Each number is 50 + 10 x the weight over its row's rms, rounded and kept within 0 to 99. Layers, rows and columns count from 0. The size before them is the row's rms in percent of the matrix's.

# q: layer 2 attention query, 64x64, rms 0.174, rows 0-31, columns 0-63
# k: layer 2 attention key, 64x64, rms 0.178, rows 0-31, columns 0-63
# v: layer 2 attention value, 64x64, rms 0.0947, rows 0-20, columns 0-63
# o: layer 2 attention output (transposed), 64x64, rms 0.0906, rows 0-19, columns 0-63
q0 106:53 39 47 48 47 38 50 49 50 54 54 47 51 63 69 46 34 59 52 35 44 43 27 39 37 54 30 55 59 57 49 39 45 37 62 61 57 55 53 53 61 67 50 45 50 41 57 62 52 59 57 70 52 39 43 72 27 55 63 56 58 54 47 55
k0 105:51 35 37 49 50 46 60 63 31 66 52 38 69 36 41 49 27 53 50 46 58 38 41 57 50 40 44 26 44 43 59 45 61 49 50 39 41 52 69 49 56 50 56 57 41 72 71 46 43 55 56 55 49 50 44 57 50 48 57 56 63 55 65 47
q1 086:61 56 66 43 45 66 36 38 60 60 53 51 59 48 59 39 67 56 44 55 41 52 55 45 69 53 38 48 32 56 50 59 48 58 63 52 27 48 45 53 54 45 69 41 61 36 62 46 48 51 57 30 30 54 34 39 53 46 43 48 58 45 39 41
k1 091:33 52 53 56 40 44 56 55 40 48 57 56 35 50 71 54 64 52 48 53 64 68 57 41 52 44 55 53 55 18 52 51 48 44 68 50 29 45 51 58 33 40 49 42 46 35 45 44 41 39 43 64 46 53 53 53 26 47 55 55 51 44 49 63
q2 082:47 49 30 32 49 47 67 50 52 44 59 48 53 57 58 56 52 45 60 39 53 48 37 46 45 57 37 58 53 68 63 35 57 45 57 68 46 65 50 43 70 73 36 66 55 63 48 63 51 50 57 61 55 41 47 64 51 51 63 40 57 41 35 54
k2 093:35 50 54 57 51 40 68 54 46 35 73 52 43 63 46 62 57 62 53 55 48 55 47 40 41 51 71 55 51 30 51 57 46 47 50 49 44 54 36 65 24 45 64 47 42 52 38 52 35 44 50 66 28 46 36 53 48 59 46 50 55 47 61 60
q3 101:51 44 20 52 51 39 54 51 52 46 51 50 49 51 59 60 48 56 57 37 49 59 33 46 55 50 36 54 55 51 69 44 56 54 62 62 35 59 56 61 59 76 51 54 63 54 39 72 54 45 43 66 57 45 57 56 56 44 66 44 63 42 33 48
k3 112:36 59 41 65 48 42 41 53 59 39 70 54 48 56 58 74 68 45 61 48 55 62 53 35 41 46 59 53 52 44 56 47 50 48 69 61 43 45 47 59 33 44 65 52 40 48 38 54 36 37 57 52 26 52 45 38 39 58 51 51 49 51 57 66
q4 078:43 48 50 51 47 45 48 34 55 35 69 72 34 56 61 53 46 56 49 59 39 37 48 37 31 64 54 41 56 55 40 55 49 46 42 48 46 41 56 49 55 51 58 60 47 46 61 51 46 51 52 40 41 48 37 29 30 53 47 52 45 59 83 39
k4 087:63 33 51 38 65 62 74 51 44 38 36 62 41 55 24 42 54 52 69 59 38 52 44 50 54 54 62 54 54 53 56 45 36 44 47 55 57 49 61 53 50 67 54 48 45 41 36 44 59 55 26 55 53 55 35 63 49 46 39 46 63 58 50 52
q5 109:58 50 51 56 46 69 43 66 43 38 33 37 67 47 34 61 55 49 65 59 60 53 51 63 65 50 58 49 38 42 63 62 69 48 47 47 47 61 62 48 38 45 56 60 51 58 36 51 41 35 53 64 40 65 53 49 67 34 56 49 45 55 39 44
k5 109:74 57 58 63 53 54 43 35 59 60 38 54 46 38 53 47 52 34 40 35 58 60 61 53 52 31 44 45 43 57 38 45 49 50 28 50 58 51 40 41 59 43 27 66 51 61 48 66 54 52 51 43 58 45 56 50 54 48 46 74 63 46 45 56
q6 092:49 54 49 41 60 53 44 44 69 57 38 28 53 46 63 47 59 49 49 63 59 46 70 54 50 46 53 34 39 58 49 52 66 46 44 31 50 46 54 33 50 26 42 48 49 57 54 25 50 44 58 41 41 54 50 41 44 58 30 60 33 46 55 44
k6 103:75 29 54 43 53 53 51 57 35 66 35 45 48 37 41 35 42 47 39 47 46 49 50 63 57 49 63 61 51 58 39 55 45 54 30 51 49 40 53 54 59 59 38 55 63 54 66 41 69 59 31 53 65 50 57 58 58 60 56 40 49 43 41 55
q7 097:62 56 46 46 36 63 52 73 50 54 41 44 60 54 40 52 53 43 65 62 57 43 46 68 57 46 59 60 46 54 53 61 59 50 41 54 38 62 62 56 39 48 60 45 56 62 42 53 46 33 67 50 43 65 41 60 75 33 56 35 50 52 39 36
k7 113:54 57 63 65 53 51 41 39 65 58 38 39 63 42 67 45 58 24 44 43 56 60 74 40 55 42 50 47 40 61 47 36 41 47 45 47 70 44 42 54 57 43 39 58 51 48 57 67 47 51 56 35 51 43 56 53 53 64 57 67 58 39 40 51
q8 125:48 48 46 58 60 42 54 31 47 54 50 59 48 33 54 44 53 44 50 36 39 50 50 36 45 60 50 49 65 53 41 44 28 42 63 66 55 39 53 45 63 60 44 49 51 39 61 43 57 63 41 49 68 32 47 61 30 68 49 61 52 32 48 68
k8 092:39 51 38 45 54 50 57 60 44 48 56 56 43 49 53 39 40 70 56 52 65 41 32 64 59 59 45 55 48 26 49 71 48 66 65 46 30 49 59 48 52 63 52 40 52 59 67 36 55 47 50 64 46 55 50 47 49 41 46 30 56 62 62 60
q9 138:48 47 45 58 63 43 60 34 51 62 60 57 45 36 60 49 52 48 43 39 45 45 52 49 40 61 55 46 62 47 45 41 26 35 64 61 61 46 50 52 62 60 31 48 50 36 60 44 57 65 48 51 67 31 48 44 33 66 42 61 56 30 52 57
k9 109:42 48 37 37 59 44 54 60 49 42 53 52 47 62 46 35 40 67 58 56 58 42 37 63 63 68 48 52 46 38 56 62 42 63 64 44 29 58 68 46 41 69 53 38 51 52 51 41 54 46 51 65 39 55 43 48 50 40 47 27 55 69 53 57
q10 128:35 51 32 42 43 48 47 52 36 61 41 53 67 42 43 64 56 35 36 42 47 64 68 58 46 36 56 50 44 49 45 49 52 37 57 58 55 43 66 51 43 35 52 51 52 46 47 70 69 59 66 60 51 62 43 54 70 43 60 51 40 40 41 44
k10 135:52 46 48 56 36 40 34 69 38 60 47 65 59 41 60 66 60 47 43 51 43 55 48 52 44 50 53 65 50 43 49 64 65 42 42 37 43 48 67 55 30 38 52 57 70 53 51 61 48 47 61 51 53 66 54 52 54 63 70 53 43 47 28 40
q11 142:47 50 38 51 56 56 72 44 39 53 57 44 53 48 29 71 58 46 40 40 49 51 58 49 46 47 52 41 41 39 55 33 35 30 60 68 60 44 51 41 58 63 55 61 25 39 52 38 59 51 51 50 57 43 37 44 49 52 27 48 50 44 58 43
k11 118:52 48 49 49 54 40 54 58 38 46 54 55 39 62 40 46 54 70 52 43 67 48 29 51 38 52 45 60 50 28 49 63 49 54 42 51 33 43 66 36 46 56 47 59 69 63 54 32 53 45 45 58 51 50 51 39 28 53 50 47 56 76 55 63
q12 107:49 64 62 53 39 55 43 39 56 44 58 41 33 32 42 55 43 38 31 50 58 74 70 55 54 32 57 39 43 59 49 28 52 40 60 58 49 41 34 38 53 38 55 51 29 56 58 44 44 52 57 52 44 50 49 45 46 47 41 44 37 41 48 48
k12 115:54 27 57 49 32 55 62 45 41 53 47 51 42 41 42 50 29 57 48 49 56 56 47 49 68 43 62 70 44 48 49 79 56 53 34 48 39 50 50 48 43 40 48 39 54 70 53 43 56 36 52 50 62 72 57 55 53 46 57 33 56 56 44 51
q13 103:56 58 31 39 50 41 46 63 43 53 40 63 51 65 34 51 43 40 64 69 39 59 40 69 45 54 37 55 51 50 40 55 48 59 45 43 40 56 46 55 60 51 57 46 51 43 58 45 49 28 35 51 35 56 39 65 54 36 38 49 69 68 54 51
k13 097:49 62 53 56 51 50 44 41 72 63 51 50 48 51 57 58 56 42 49 47 50 57 54 53 46 32 53 51 57 57 43 33 80 39 48 63 56 51 39 64 52 40 43 43 42 65 53 53 54 59 54 46 53 38 57 44 47 56 53 65 39 13 45 59
q14 124:71 58 52 47 59 42 53 48 60 55 58 53 30 48 60 36 60 54 59 62 41 44 41 52 45 44 56 56 62 51 46 49 69 29 42 58 49 73 42 62 39 39 29 45 55 56 61 30 56 45 54 51 42 28 51 47 53 50 44 65 52 42 48 48
k14 131:43 48 40 47 71 63 79 44 68 49 47 55 32 61 50 34 38 55 50 56 41 52 55 50 58 41 59 48 46 60 46 49 48 74 31 42 42 50 56 61 52 44 45 35 30 57 48 54 53 60 40 46 59 47 54 55 72 44 47 58 46 47 42 43
q15 092:36 41 37 39 54 51 41 65 39 59 43 54 72 65 40 50 45 43 60 41 53 62 37 57 46 58 45 56 31 43 50 49 31 67 49 42 49 33 47 53 63 60 64 56 55 39 57 59 45 35 40 49 49 65 29 63 50 40 54 43 60 53 57 49
k15 093:56 63 53 47 45 35 23 58 48 57 43 43 66 43 37 60 62 49 42 41 58 42 52 52 30 51 47 43 59 45 48 41 62 36 71 57 46 54 47 54 45 53 57 74 58 49 49 60 47 57 49 45 52 45 53 39 23 50 51 56 42 27 57 51
q16 072:51 39 43 58 53 62 54 39 44 42 49 70 40 42 59 62 47 49 46 52 53 54 37 32 38 46 49 42 60 60 40 50 63 45 65 64 28 52 46 61 45 70 45 58 42 42 53 55 72 37 51 67 61 42 56 43 43 46 54 44 39 63 69 52
k16 100:41 35 46 48 50 59 61 52 57 39 25 49 50 55 36 61 15 55 55 48 39 46 43 54 47 61 57 58 47 60 61 48 47 54 50 33 52 58 59 61 49 40 58 62 50 55 50 50 49 67 52 48 49 64 34 73 42 69 51 38 53 51 48 53
q17 091:51 63 66 56 47 63 50 56 50 47 53 38 50 52 44 42 59 59 50 57 68 45 64 53 59 61 67 48 43 43 46 69 63 63 40 44 45 46 63 50 30 31 60 47 44 58 46 41 40 57 53 34 30 71 49 37 45 48 36 57 39 55 50 35
k17 094:80 47 51 42 53 60 46 56 33 65 63 46 47 44 64 36 58 42 43 42 58 59 58 49 33 44 49 47 46 51 54 47 51 40 31 52 25 39 46 43 64 47 44 63 41 58 67 28 60 48 49 48 44 47 54 53 53 39 49 65 51 42 53 42
q18 093:45 61 60 46 52 67 38 50 48 59 43 60 57 50 51 38 73 54 48 56 53 43 62 52 62 58 43 41 40 62 60 76 51 54 45 54 44 51 53 51 45 35 55 37 73 43 47 48 45 49 63 24 41 69 39 41 46 41 40 49 43 48 38 39
k18 092:67 66 36 59 45 64 45 53 41 51 59 59 50 44 64 60 66 30 56 40 58 61 70 38 50 42 51 42 63 47 48 50 57 45 54 60 28 37 48 46 43 34 47 61 54 51 54 51 44 40 70 41 40 56 64 36 36 53 56 60 40 51 57 47
q19 110:43 54 75 51 43 59 48 60 59 52 39 40 57 50 53 41 57 54 43 59 46 56 66 54 52 64 51 40 40 55 52 75 48 64 38 43 56 41 48 38 47 28 42 40 63 48 43 36 49 57 64 34 42 61 39 54 49 52 39 41 35 48 61 34
k19 100:55 73 54 60 56 59 32 50 48 56 49 39 61 35 60 43 65 37 40 50 61 57 52 36 42 52 44 43 61 63 55 55 46 52 50 53 43 46 55 29 64 38 53 52 55 53 55 49 55 43 71 37 47 42 72 35 57 36 54 50 36 49 43 29
q20 117:44 57 40 62 62 27 60 42 47 55 56 62 40 49 43 60 38 43 39 37 44 56 47 45 49 39 48 64 51 36 49 32 28 47 58 58 52 50 43 56 59 69 44 43 45 46 65 54 60 59 35 53 69 41 57 61 47 64 50 48 70 43 48 62
k20 108:33 58 43 48 57 38 62 63 43 42 67 58 50 63 37 65 50 61 56 62 48 52 39 49 47 65 56 43 55 44 65 46 56 53 79 48 40 46 54 56 38 54 69 41 39 48 45 44 46 39 58 61 35 52 37 49 34 47 51 32 41 57 55 55
q21 094:67 41 37 34 50 61 33 60 50 45 47 53 70 49 64 48 65 56 57 53 57 51 47 51 55 63 50 39 55 46 63 65 72 46 50 50 36 58 68 49 43 57 45 59 67 60 43 62 42 41 53 40 29 46 58 43 51 47 65 58 39 62 43 49
k21 086:57 44 56 58 46 68 33 44 62 45 40 41 55 40 75 52 72 27 66 37 46 50 62 43 41 53 55 49 48 61 71 46 50 45 47 50 53 42 59 44 46 51 53 50 57 40 47 68 40 41 47 37 56 58 54 48 37 65 62 66 53 48 52 48
q22 103:41 51 57 48 55 27 57 34 56 59 54 63 31 56 61 46 47 54 34 47 62 56 61 39 33 60 47 52 52 47 46 31 38 52 46 52 64 41 38 53 48 50 47 38 55 44 60 42 56 69 42 42 68 38 58 47 36 68 41 51 55 39 60 64
k22 093:32 43 47 42 49 48 63 69 39 46 49 56 36 64 36 51 34 64 54 66 46 37 43 55 63 59 55 50 55 36 43 73 55 62 64 47 39 63 63 52 42 50 50 44 47 57 47 38 54 45 49 57 41 60 64 55 38 44 47 31 41 54 59 64
q23 101:53 49 45 40 42 64 50 65 55 48 45 34 61 49 39 51 51 53 57 69 59 57 54 61 55 35 57 43 32 59 51 69 66 51 50 38 45 60 53 40 50 43 54 58 45 58 41 41 43 29 58 52 26 61 49 35 56 33 43 42 40 65 45 38
k23 091:75 43 65 53 52 55 46 39 56 56 41 42 58 44 40 54 60 37 48 41 38 65 72 44 45 34 61 54 52 68 49 37 48 29 31 62 62 40 37 53 60 44 49 61 51 48 47 53 59 58 44 40 57 40 45 50 45 67 50 60 51 41 38 56
q24 084:69 55 45 45 48 69 48 68 42 69 41 58 59 42 50 38 49 36 62 60 58 43 47 73 58 50 62 58 45 50 58 55 51 46 42 54 40 61 68 54 46 45 54 32 61 63 56 49 42 37 55 44 51 60 37 66 66 32 55 46 50 46 41 43
k24 123:41 47 60 46 56 52 32 43 68 60 45 36 58 34 64 32 37 31 49 45 67 51 70 55 52 45 42 47 40 54 47 44 49 54 52 56 52 55 51 50 67 40 27 48 56 61 56 59 48 52 49 36 54 52 58 52 51 66 63 66 50 35 40 65
q25 081:57 52 42 43 40 54 59 77 54 54 45 59 52 53 42 54 49 42 74 66 54 45 47 64 58 56 56 62 49 50 55 44 45 50 25 49 37 51 58 51 44 45 47 37 42 70 47 45 36 27 45 42 45 63 38 56 66 35 40 44 60 55 45 48
k25 112:44 57 71 47 60 54 47 43 74 64 44 42 53 39 50 38 41 44 39 45 67 53 65 52 50 36 38 43 51 65 37 41 57 41 53 65 56 60 43 46 70 42 27 47 49 61 59 57 62 59 43 47 56 52 51 38 41 57 51 64 53 41 50 65
q26 121:44 50 48 60 48 47 52 36 55 45 54 46 40 23 68 59 68 51 42 47 49 45 60 42 49 51 65 51 63 53 54 47 52 33 60 61 68 51 52 48 35 41 35 43 53 50 47 41 59 60 66 54 60 31 57 37 50 69 46 58 45 33 37 60
k26 101:50 40 49 51 59 60 72 54 42 27 45 57 36 62 48 37 43 56 57 56 53 50 47 47 52 55 49 59 47 43 38 67 29 60 36 44 42 36 61 41 48 61 52 40 50 43 53 37 45 47 34 62 50 53 49 51 59 49 33 33 61 77 47 55
q27 102:65 50 47 40 53 60 53 55 51 38 57 44 42 58 41 50 57 42 83 72 52 26 41 64 49 47 47 50 59 57 69 50 42 49 44 55 43 46 55 68 63 53 50 46 46 62 57 35 37 38 44 49 39 43 33 52 48 44 40 63 53 51 59 46
k27 107:47 64 55 64 61 55 52 44 68 63 41 49 35 36 47 31 61 45 46 39 44 72 72 51 44 52 55 49 60 62 47 45 49 40 40 61 50 52 42 53 59 35 35 38 44 60 58 63 67 62 55 45 63 53 59 34 48 41 51 55 45 37 47 56
q28 117:28 43 35 44 53 52 55 48 44 64 44 57 66 39 51 56 51 46 22 43 51 77 58 43 44 51 51 44 30 45 37 45 53 28 48 54 57 41 65 48 45 45 45 54 51 33 52 50 66 64 59 54 64 63 46 50 55 55 38 53 49 43 45 51
k28 107:55 40 52 48 53 58 48 67 41 42 55 60 43 65 56 57 50 63 61 50 56 36 27 49 40 64 34 63 36 28 50 65 55 46 51 39 37 49 68 49 34 57 52 58 60 51 46 39 38 45 36 61 43 60 45 44 40 63 43 54 44 63 49 55
q29 112:45 48 46 47 24 64 52 56 46 44 74 39 62 32 55 56 52 54 43 45 63 59 59 43 61 48 50 48 51 63 47 58 49 41 65 61 37 49 61 27 38 46 51 46 46 49 51 46 51 55 63 59 40 60 28 43 50 47 53 54 29 40 42 68
k29 107:52 39 45 46 44 75 54 44 23 48 51 49 45 40 50 40 49 54 58 39 48 54 49 47 51 60 49 79 43 44 47 71 34 38 62 45 38 46 60 48 50 52 50 41 68 33 59 42 39 45 39 52 60 57 43 60 52 69 45 47 58 53 43 43
q30 110:41 54 58 46 59 65 52 27 30 57 40 45 49 40 31 41 55 43 36 46 49 64 59 45 49 48 71 45 32 37 48 44 42 42 64 61 58 41 37 49 68 43 60 59 53 36 55 44 51 59 49 43 52 42 49 50 34 63 41 55 43 36 56 56
k30 103:56 47 42 51 48 43 55 60 54 41 42 48 45 57 57 49 39 68 55 46 65 45 32 72 50 50 51 54 48 34 62 72 49 56 46 54 38 54 70 35 46 65 56 44 60 71 46 41 58 43 45 55 54 60 59 42 49 37 64 32 57 49 67 58
q31 103:64 71 49 36 47 40 40 43 48 49 45 51 41 56 48 33 38 39 64 74 42 41 45 67 47 53 45 56 58 53 57 47 43 63 53 46 41 53 39 63 66 52 40 41 61 40 54 44 38 32 32 48 33 43 52 59 39 51 35 50 64 55 57 51
k31 096:41 61 56 56 48 47 50 32 70 54 48 37 35 52 52 46 42 52 44 52 57 61 63 59 65 45 50 50 57 64 53 38 63 40 48 66 55 59 40 60 54 39 45 37 34 58 46 57 63 57 50 49 58 56 57 46 60 38 57 49 39 16 56 62
v0 102:58 50 54 24 42 45 47 56 51 54 35 45 63 53 33 33 38 62 39 62 40 47 60 53 35 56 40 45 30 52 51 45 40 60 52 32 51 62 62 48 63 39 48 29 45 54 41 55 50 41 41 36 53 50 48 58 33 58 47 43 55 41 47 38
o0 100:51 45 45 44 48 47 32 54 56 52 63 55 42 58 66 54 42 57 40 45 38 50 64 63 46 61 58 55 43 58 32 54 46 42 28 34 56 62 45 53 38 64 74 46 53 48 59 44 50 42 33 51 60 43 57 47 36 40 60 65 65 43 65 56
v1 113:63 45 54 49 41 46 47 33 48 55 54 69 45 52 38 50 63 37 43 53 55 59 44 54 42 30 31 55 48 23 39 48 56 50 57 49 62 37 45 56 38 62 41 42 68 55 65 58 55 54 38 61 57 57 38 51 44 72 39 56 54 43 58 55
o1 109:46 33 45 51 42 57 58 48 56 46 41 51 41 51 25 39 68 43 36 44 35 53 63 65 43 57 51 44 57 31 59 39 51 59 69 44 38 39 46 31 39 43 35 44 53 38 45 39 59 57 46 52 34 44 58 54 51 45 50 62 34 48 49 35
v2 125:47 45 51 65 46 57 41 47 60 31 42 33 46 62 37 49 53 59 51 53 51 65 45 46 46 37 31 45 74 63 44 59 47 55 55 49 53 36 37 45 46 42 52 56 46 70 32 55 62 42 50 60 35 55 64 41 49 58 48 35 60 63 52 67
o2 132:50 41 72 36 59 66 69 46 48 31 62 53 49 61 53 42 51 51 65 51 62 59 57 46 50 47 39 29 36 56 44 47 30 44 44 43 41 50 60 50 69 55 54 48 56 59 48 39 48 41 52 50 56 64 43 53 74 47 38 61 53 62 55 45
v3 114:49 36 46 43 57 39 63 55 58 35 53 32 47 66 55 48 37 57 47 61 54 30 47 48 42 53 49 40 47 64 38 49 48 51 33 49 42 75 46 56 62 35 38 47 63 39 32 58 50 65 38 43 61 43 67 35 58 52 53 57 49 51 43 52
o3 113:58 50 44 53 57 55 63 36 36 49 44 78 54 44 73 52 47 54 40 49 58 65 29 57 43 55 58 44 53 71 30 50 54 55 42 48 56 55 55 55 65 37 71 53 57 47 58 68 55 50 34 61 45 52 57 51 48 51 58 46 41 60 53 58
v4 112:53 43 37 48 43 45 61 51 38 41 63 48 51 68 58 59 52 43 37 48 66 41 58 59 47 56 68 49 48 54 55 48 70 48 53 53 28 44 36 61 55 38 66 56 24 51 68 34 27 42 52 51 58 40 43 43 53 55 50 47 40 52 54 42
o4 116:41 54 43 43 42 57 66 42 59 58 38 47 43 53 42 51 50 50 46 55 68 34 51 58 49 58 37 38 40 48 67 55 68 49 47 55 58 72 53 61 36 58 45 59 38 54 60 36 48 59 65 49 59 40 55 41 46 44 25 44 59 68 36 43
v5 100:58 45 45 47 41 37 55 50 37 49 47 56 47 67 50 35 47 50 33 62 31 56 47 45 50 54 60 57 55 48 67 57 35 30 61 50 55 39 41 58 44 61 42 41 52 45 36 45 70 49 54 48 34 48 27 60 36 39 38 43 36 51 52 39
o5 109:50 47 46 39 54 37 32 58 51 53 46 62 44 72 45 54 51 45 42 61 49 48 60 41 58 44 45 41 43 46 54 47 34 46 40 43 57 46 41 49 44 59 55 49 26 44 31 35 53 45 44 56 59 70 64 31 54 48 20 46 60 40 42 60
v6 092:57 29 43 51 47 31 71 39 42 55 42 48 55 55 50 63 45 66 66 45 68 34 40 54 47 44 40 43 44 32 61 58 55 39 47 41 61 60 43 68 50 37 64 60 46 64 61 45 53 54 50 50 63 54 32 39 58 51 59 51 63 49 46 47
o6 096:44 50 59 59 51 54 38 39 40 61 60 64 23 63 43 37 49 46 51 50 50 53 47 49 45 65 34 58 46 55 57 66 68 47 48 44 55 42 37 57 50 41 53 59 61 55 69 64 72 69 56 63 53 32 43 58 49 45 57 57 59 51 43 50
v7 110:54 34 44 75 33 48 46 53 48 58 21 45 54 40 42 52 49 50 61 45 56 50 42 49 57 44 44 49 56 49 54 56 56 55 42 49 60 56 43 65 62 42 49 37 48 65 43 48 60 56 45 72 52 64 36 48 53 63 50 56 46 44 63 81
o7 106:52 43 73 57 61 48 47 60 53 61 57 47 39 62 39 27 46 45 54 40 57 55 58 58 52 63 34 44 39 43 56 54 55 53 44 52 31 37 66 47 55 50 49 31 46 43 55 77 44 65 43 55 55 55 44 53 48 54 53 70 42 43 35 39
v8 083:46 52 51 55 47 44 35 48 57 42 35 56 58 52 59 64 68 38 57 50 73 56 53 43 64 56 58 42 63 60 45 39 53 56 46 64 29 39 29 57 44 37 55 36 49 32 62 44 43 48 54 55 69 49 52 33 53 55 59 55 50 55 59 64
o8 093:48 48 63 56 53 65 72 45 58 43 45 49 67 38 39 37 38 45 57 43 72 41 53 65 55 62 39 46 52 43 52 38 60 64 55 46 36 53 52 49 56 57 39 41 44 40 48 47 36 51 51 50 44 46 49 66 61 56 35 45 30 71 46 36
v9 104:56 44 45 44 36 45 52 34 54 52 53 58 53 52 56 19 38 42 54 46 50 39 46 43 41 37 51 58 48 50 36 41 46 47 38 44 27 59 50 39 60 53 27 43 32 45 33 54 54 50 41 52 43 65 65 55 58 51 51 58 32 36 39 47
o9 116:47 51 48 51 52 60 57 46 62 54 31 36 77 39 56 57 58 60 39 39 48 63 49 51 50 49 55 47 41 62 34 46 48 49 49 44 52 68 62 43 42 42 36 36 39 41 48 68 60 44 46 54 42 30 43 40 42 65 68 57 52 36 44 59
v10 102:44 51 57 35 61 66 66 43 55 47 72 42 46 55 65 67 44 69 37 34 65 34 56 52 45 59 48 61 44 59 62 54 72 50 44 45 54 37 56 50 41 41 57 62 53 50 59 55 44 49 60 40 37 55 41 63 62 52 55 55 54 44 60 60
o10 113:45 48 40 58 34 53 53 36 49 51 51 55 42 37 64 50 52 44 48 50 63 42 51 54 40 43 53 59 59 41 48 54 69 59 63 57 61 47 44 54 53 41 48 61 66 48 48 74 46 56 62 39 54 49 41 67 51 52 88 55 41 54 29 51
v11 096:54 61 36 74 42 41 45 52 56 50 60 47 62 42 51 62 44 62 57 50 50 58 50 55 54 20 46 58 55 57 67 63 44 55 54 75 63 74 54 39 57 48 45 43 47 61 47 51 58 51 50 42 51 41 59 53 49 66 52 64 46 59 63 59
o11 084:75 63 55 41 64 46 65 43 51 36 49 50 54 51 41 30 50 32 46 56 28 57 36 52 40 47 43 42 43 58 66 54 36 50 53 56 40 30 67 51 48 62 50 49 56 56 41 55 45 50 75 42 45 53 49 59 39 55 55 42 40 47 46 56
v12 109:52 70 45 76 47 50 58 47 44 57 49 50 50 54 51 46 63 44 53 48 58 46 61 59 55 54 52 41 79 59 70 54 51 46 58 45 45 52 58 43 48 48 28 38 67 40 36 66 64 48 54 45 30 58 43 51 37 44 48 61 43 52 46 68
o12 109:62 44 53 53 50 43 44 48 39 48 48 56 67 52 64 43 47 32 53 57 49 42 49 50 60 40 45 40 68 49 38 48 52 50 64 51 61 39 55 50 38 52 35 41 44 46 42 78 30 40 44 48 39 61 57 58 55 65 70 51 33 40 39 66
v13 098:49 57 52 32 51 58 61 51 55 52 48 52 59 54 49 60 53 51 31 57 44 32 55 42 37 54 31 25 44 62 50 42 49 52 58 28 24 51 44 44 51 38 58 28 62 45 51 44 39 37 48 35 41 49 44 49 49 54 44 63 55 44 49 37
o13 099:59 33 41 60 45 53 61 40 47 51 59 62 50 44 61 60 37 55 41 60 65 35 43 60 48 63 49 55 62 50 24 46 57 49 41 40 57 57 33 62 37 38 62 35 59 53 55 45 39 38 34 31 42 42 50 62 45 42 50 63 55 54 54 46
v14 088:44 61 45 38 32 49 48 50 53 46 51 40 52 63 55 54 62 46 62 46 32 75 54 65 35 64 46 38 46 34 63 51 40 54 69 42 67 33 44 54 32 44 51 41 43 53 49 45 41 47 54 48 49 60 54 40 37 52 41 53 37 51 40 31
o14 087:58 50 67 45 44 58 25 62 53 48 42 51 41 44 54 50 62 57 62 41 41 45 57 66 56 49 45 43 52 43 57 59 41 22 54 33 57 43 34 56 32 68 52 59 40 49 59 26 49 52 51 51 62 52 54 37 60 55 45 48 40 42 47 41
v15 108:40 35 50 54 66 32 38 36 42 46 59 65 42 52 41 33 44 41 40 51 49 62 49 53 75 43 53 37 56 43 57 59 49 46 55 40 34 55 49 53 60 48 49 67 63 52 71 47 39 41 60 56 38 43 40 69 49 56 45 62 38 46 44 45
o15 092:47 40 31 58 57 39 57 53 50 57 48 63 57 67 42 60 51 47 51 61 53 28 48 57 64 47 58 25 59 47 51 49 44 52 57 39 40 59 61 40 40 33 31 39 52 57 35 41 65 50 56 32 55 39 39 56 47 57 37 45 55 59 60 58
v16 089:37 46 52 42 53 61 51 58 57 52 46 37 53 43 46 48 58 43 43 34 52 49 54 54 65 54 40 41 42 52 66 52 51 35 54 41 64 67 61 42 62 40 58 38 38 38 45 42 51 49 47 46 70 46 60 53 48 82 58 55 39 56 67 28
o16 093:58 45 52 76 30 41 35 62 56 66 64 61 55 36 57 41 48 51 45 54 47 41 50 59 49 55 42 39 55 37 57 55 50 34 40 53 57 35 52 55 60 57 69 44 46 51 57 33 54 50 49 35 47 32 63 56 33 51 66 60 53 61 46 47
v17 088:68 59 42 54 23 42 51 51 46 52 51 67 72 61 47 55 40 46 53 47 52 45 46 45 59 60 77 53 40 37 43 30 49 56 38 49 42 51 51 54 48 57 40 56 40 43 56 35 37 39 42 53 62 46 51 73 46 50 43 56 35 47 55 56
o17 085:55 67 44 27 55 58 49 61 60 53 24 43 47 43 40 45 44 55 30 51 40 49 53 58 55 59 43 42 47 45 59 44 67 52 38 48 38 59 43 50 42 59 38 54 27 50 51 58 42 47 47 37 54 40 55 36 55 44 28 41 69 53 44 55
v18 108:38 49 53 69 43 25 37 57 54 59 54 63 49 28 62 44 53 56 59 50 58 38 45 49 54 29 78 59 53 47 65 61 56 40 61 41 56 60 47 61 60 56 51 57 66 57 60 53 50 51 42 57 54 48 57 41 40 57 39 54 44 36 47 52
o18 106:37 50 51 50 55 34 69 58 41 54 45 41 48 51 51 48 62 47 55 58 33 42 36 37 55 51 44 61 54 59 65 64 48 45 63 40 35 38 44 54 34 51 39 34 45 47 57 70 59 66 56 43 56 39 58 53 22 47 60 45 49 44 40 45
v19 101:40 56 25 47 42 49 58 41 52 50 76 62 52 52 38 38 59 55 67 49 45 55 35 40 46 53 51 60 57 44 38 59 47 49 43 37 41 58 50 67 37 56 52 47 47 53 51 53 28 57 64 47 62 37 68 51 58 57 34 48 41 37 39 55
o19 094:46 45 35 44 45 65 54 50 44 52 35 60 45 27 35 81 63 68 46 41 29 56 51 54 52 46 44 51 56 64 53 59 56 47 56 54 44 57 53 50 46 40 47 64 42 39 57 71 58 48 58 49 62 34 40 46 34 55 55 43 57 42 47 47
v20 115:52 46 43 53 37 59 46 39 49 31 46 38 58 50 53 50 54 50 67 56 44 50 38 54 37 47 57 44 53 64 48 47 35 28 48 30 52 53 48 45 41 41 61 40 49 72 28 53 53 56 55 35 51 51 64 33 41 67 58 55 54 46 29 42